{"num_attention_heads": 4, "num_key_value_heads": 2, "intermediate_size": 1024, "init_std_qkv": 0.0441, "beta1": 0.95, "warmup_steps": 200, "schedule": "wsd", "final_lr_fraction": 0.02}
Each number is 128 + 32 x the weight over its row's rms, rounded and kept within 0 to 255. Layers, rows and columns count from 0. Numbers have three digits each. The size before them is the row's rms in percent of the matrix's.

# layer 2 MLP down, 256x1024, rms 0.123, rows 235-255, columns 896-959
103:115109142085089130148126129133121126110151092132105176086122143097150131118132140165126176114096131172150122189153147199179099103206101159211154115133085163134170131117108139080094148173135150
101:076125150068116183171133153157088109149087131134112085150066071110117096172128099130134157133115103140113093192119124105220117089104096154092079142178095096125137180163104123102158118149094137
103:115092113113101151170144103097128093079134107143170158181111131126160126125167151132115149143131114126122110149126148137059145117132137160021115127111156120133092123157145091186135083160161137
098:134137179135169096125082115112125089128153178078139109103146115149083130078134161121151109057156133169119106114129154161134119111096080127105122179097108131110112119144141120144129117166112105
097:128150174139134137101122101095119159108135102092127159141086189131082100172130058123136123167163182186086159146156153125134186114142221131161175134093157150119136127113178110099152111058186150
102:130105129117181091106122147097146103171102099126113132188121150072085188075183066128112140120129111197116143129147149090127194122130177116099101139148142063142151167159128142077150119066092178
101:066147121232094143120141131104055129074112157066106134145177118136159115206072131175135175118084116169149089158140117170150130100118112198103066159078164104079158113118164167125120131144101106
109:146079096168091114131107145138118132108140134081123125102126148138148111097111113136138137076151183137153152106164140128151111072138135064142151131098134077110134137136214117126163099106157156
098:153128103114104128136142115125105121177129167146080140094200131083115154138119133118122087101118198108117136168135145107167134186155128119101156094105131130156088074075176147140113134149148169
102:096165127117117135064145112099167154141142092112109156097127174142086141103102171108145099106156132118150163117133123121151144053135105088172073081168146113187085107138155141104074128122171114
100:120088086145109147203153125083152116141109127161080147166127146149109126169132044117088138095148083128102172116103143089068144062077100138094117161180133100227198072126139079135172083112067135
100:128152073122114150124079109128154152157143126149128134129123175120174126114134163095115124165113131091078206142168106069140083101127144137151141068120148137166164113079124093160080135121132156
099:096146136199109062109102160107145152140095131094072149104155162120137112062142099120132164101087119179125101094084099152112105146106141123114126177133114187172132178115186082088088123120140111
098:118171087090070116148193118098154124140122067123102147098135133193128157152121114174101061071129079174147151156109121145093086112071058089113122150152162173095139158168105089131168116175151032
100:111132135184138115139109117183122151093127119109137149147091093123164104057112163093142136104084161129169066127134103143141091156150111101113114170175098160090121086100126147070114170161152197
103:160183141119096135128171129122054111161101096104113094159127075102121135160119068172176074166115164088102125149108165164116195060125098100106069090136113176079177116136168184109119215116119128
100:134122084113094143054133143123177162150099144141182032126139145090118097118126088119127096154159142113130133092068147124096216091102125120096127124134141119061112144133090127085147167109084122
100:064113165109146171152132164136162098152157078130155151193074209165161085151142141130104128184089146130113151155086088099079121132114162150190151088177160136125151054149099112089181106142147186
104:097082105147174052149141171088132150079158145116098166123102153066132186126098090118116133187150133101109133136147172161163100113121147103111112114120100198093101059107202107114157172054189132
099:129137144042165072106082149125104109169151101092104193034168122065157167120092076152179162129080123156163120181121061102077110110115125137107125168116128155115138110099166101112064161092066138
104:141104083191172157115101162102107083098131101183102113119160109184124142084153082121094192196155092123109159156110097048159142124150137066137101115087167160072191049155087092094146123109071108